config.yaml
n_layer: 10
d_model: 160
n_head: 2
n_kv_head: 2
head_dim: 64
d_mlp: 448
vocab_size: 2048
activation: "geglu"
norm: "rmsnorm"
norm_place: "peri"
norm_eps: 1e-05
positions: "rope"
rope_base: 75600.0
rope_fraction: 1.0
qk_norm: false
attn_scale: 0.125
bias: "none"
tie_embeddings: true
parallel_block: false
extras: ["capped logits"]
init: "normal"
init_std_qkv: 0.0502
init_std_o: 0.0561
init_std_up: 0.0502
init_std_down: 0.03
optimizer: "muon_variant"
lr: 0.0165
lr_mult_o: 4.0
beta1: 0.9
lr_head: 0.00885
grad_clip: 1.0
warmup_steps: 200
schedule: "wsd"
decay_fraction: 0.768
decay_shape: "linear"
final_lr_fraction: 0.05
batch_tokens: 32768
seq_len: 768
doc_mask: true
train_tokens: 140100000
steps: 4276
dataset: "wikipedia_en"
Each number is 128 + 24 x the weight over its row's rms, rounded and kept within 0 to 255. Layers, rows and columns count from 0. Numbers have three digits each. The size before them is the row's rms in percent of the matrix's.

# layer 2 MLP up, 448x160, rms 0.21, rows 0-34, columns 80-159
092:100110133146134182136156114104156111095109147163110158122137108122124130104136145121128108142124111140131083110100130111112136112138124088102122134087071149094128181148121110118190126144092147123108187094109121133104095118131138136117129157
101:093137138107092106106124156132104147122104131111117135122127099129179107149141151142138124116151121131122141120167155162182150098129168124143135156157151112146115141129149139133141170126126138140106176100145110127155141092124152158093125124
103:118125118114145115144079150160104138142122130156157112125138182131098085186103125139115153098135136142148113134123144128127132132101160110141117107171108148130098097132090138129117093136136147155142103105108117124149153112113115121082140091
102:200150089145110157095113141106117145104148174096103100100124129160124119146117146152087105092085111108125137109145113135096118178108146131118098156095138121095148150115176145131151154116170124151145132121150166104174141086127143162106114122
098:138156145137133138140146153167102101127170152144137135095130137062141179124127156131102140120165108145147141108133125144108122110127113136172145110114185133093117108143146163160159118099156127105141097151101095101140127125120133143134130127
098:162137118106121112086113175150104130101128099138151203115106161124092094123133137108164167147143123142115079125147103079133105129126165119129094117097115143141115149135121158078111105114139141125149100144114141097157118126139137117132112119
098:105132073138102101142112140117166138181120142133088123095115089188153134136142138140090140135088134098135154110132152145130164124130153129116126105119099120178123145057139117115138154135145135143106131117136132121143144128117106173125128116
101:094106185127123127134107117148139148130143123140098116111065094110148139134120160150109103125105121145097100110105157100126109146098102129126089116112131151143082084174082133072096139107101125096161092085108126080128108130120165142152091121
097:141073133113165159114091116168136124097143083144152148145158150143139149108144159159103133110124115131097140149145130138151093153137136107118120139144144131132193141098169117112121150113101139117100111100133132124109136117109104091175117117
100:130120146110076080155119103129107136124113129119108129104102148124131136136158136137121081108151109130132142145155107113133131118159129131168122071155101143134101061116152160124101123121133106172105141132100126127131112137160110107104132103
106:094133143124143162144074167146151165129134128132075158124141092137139113194061119124134084124081122124149110140094089178138137080158128118137132127143095127112142110144136132121134140128160087124145151138139132128123207137158112132126168110
099:127130159155143122130132127168117157156164134132150133143141149091088071145134166146137096101161131119134147160142166132142148128107180121196185123145158126137137123138166103094140150101121145142176119124159154146127126123120107173142092121
102:143145122152069178138131114132137117129095119141083127125144145108130084133166177132090092105127123138142136099158134157143134103139097166128103128104115121107121158116164120153140108100125111100127142114165149166150134091127104150094152108
096:126193102084129114121125155159125131143100115111135156132109128101103108166119156140117162139095121091152126134097106122136106057148137105113140082163133093119135092133111156134139149127130138159162146115109146096165110126138101119148128127
096:140103159179150120129128109153147154114152115119116125138099089151095105145127200141090095099110122110171098152150115075115117107117111102146145089135114145137089184110133117115136140119139120104136104103076139127123107136157116133126114083
092:116160153111136114159116133083151135104083124126138131129092136138113156138112138146135135071118171168111103119109114109146122139144162125117130178126130135143102139104082147144171107113125108136133170105095138135126104126149119128075105143
098:130123117157119156125140117083151142152154107104150128142101108126121159124169135161150115137143107147089152109157181147128132183111145101156143153083126142113150136157182148112165117118150085132124106164111134129110134133108137148142174140
106:130112145123105126180111166152125125118181112139115152129106109111101134134123167123110137110112102106138156147110093084132114141123120076150089126169114100074146153097125147147123113142144103153087149095154125072144089115114138155132102210
100:138146166175163117182118138153117155115064152161086126083106156115158101107168103104145135106108124148109150133155112069119134132124129129108157138138130140112097164138141137109094119115087148130176129148133115140174145107113143137096129171
099:125141174148132123147076110132090131149179111152110144146078135115170111090108122182122124108140121132158119129164152149151125197141128099101116107132113091125101164132137148122156144135115142157097137128141130120122111119130144115140106099
099:111114087130141111152100123152121106125114078099118119107137151132125128105125133139135095117097161134101092141128158142130109113087098184102143097116166120110085110138131094131145153057175126134188123136138129152116132130142154150138158143
098:114092201139105132160088140162127125117131102127120153136157108090154109121107162124139099152111151111100136155135105128095118105133135084096158151123142149066126086151152136139151138106150166109142104103170146120084165119140137167127117128
100:157112088151097153133147104114125193110180162121113086136098134121124127128126167187168107136130152106112153164092120152139147164133137144111120118144136101144116155142093108183104161106158114150134120135147118151109123147172132086135131122
100:117139126129183121173143106117123156110101139115118142180138143110134128150130176118138098145139129130150140139083166152162132122145106154098096107123137112152141165142156085127086092114123086117118092136118107129121110163094139114132098156
091:150119144174140167115136126156115127140132119121143138107144128091102133130107129147142121103136096162096121119166105117104149116166114167118169108118105120089103107131148196122114158102127165123139133138128087124144115163098138126144122129
095:110116111093093148084139143145119155124129158112114118097110146113120124113125108090121117142133142141150119133124098118135076190091110145157125135074137172116101137106123145082102180094084171146202140125087132111108125170135123128101135144
096:165119140111134103121150149108132125120170115189131103135097117172111115153160082109123088165089138146153120111142142143087138112111125155113109108132151173123157130146121134141157094154144145147137101187116163119094144127123143110134150157
096:130099135093167115111141136160149105151178108121118122134134155163079132112106134132151128122174158157116156143138161122120123130155109141146145160126151136113137106067125141108134117150147191113117115127120063173155136122112097118137098104
105:118113108100140143138141141150153143149142122121147143088118155097112143174128139107126086116079100135102163082183144123108156108175135125094132136111126125122139149113160127183100115141111086127137121108133100119150191087115164119106112119
107:117147131112094098151106124130114133107173143104142122102121129117156094143167099083138150122160131103104114099143155151132136135147147157121135109138141149118066113129119119110104161141157135145112120083097123170138131110136129160080080162
105:115155131095131147151113138147146143114100112141157122111142141103115132123101110152150167104118142181151130157093124133143137098117108080108106134146127143120100096133118158142127183097156168120157079126176103102079140110149128144102182120
094:130126101118177132111152122154140190157115118167130117135114147101182130168085104150129073131128162124110145173142080136170185128122108137129151087067163142136175135135109131126132114154143111130152146115112096115125123130108125152112134134
108:113128098187151105124123142113124143107136091119105119134150140142148182104099117092144076142088100154148090098128142147172105108101179167125149128134166135113164132137143099129138180141125150161137123115096133161151168121176133044124156124
102:122091150120123126139129115126131120091087176118113091120099109111150116137119100118099096091162155137106099142112110150111158124121128128116124115063194144125172110138109149112154150140143142147101092171096146122107113060112114132133141153
095:097114115136168133143154095116185134118107136141108070127083138189153083135131117174132131127091128088127119172117084122159147122122128099135109143148094115161149164130121145146090143152162145105121090112141119125117153113149130153124131157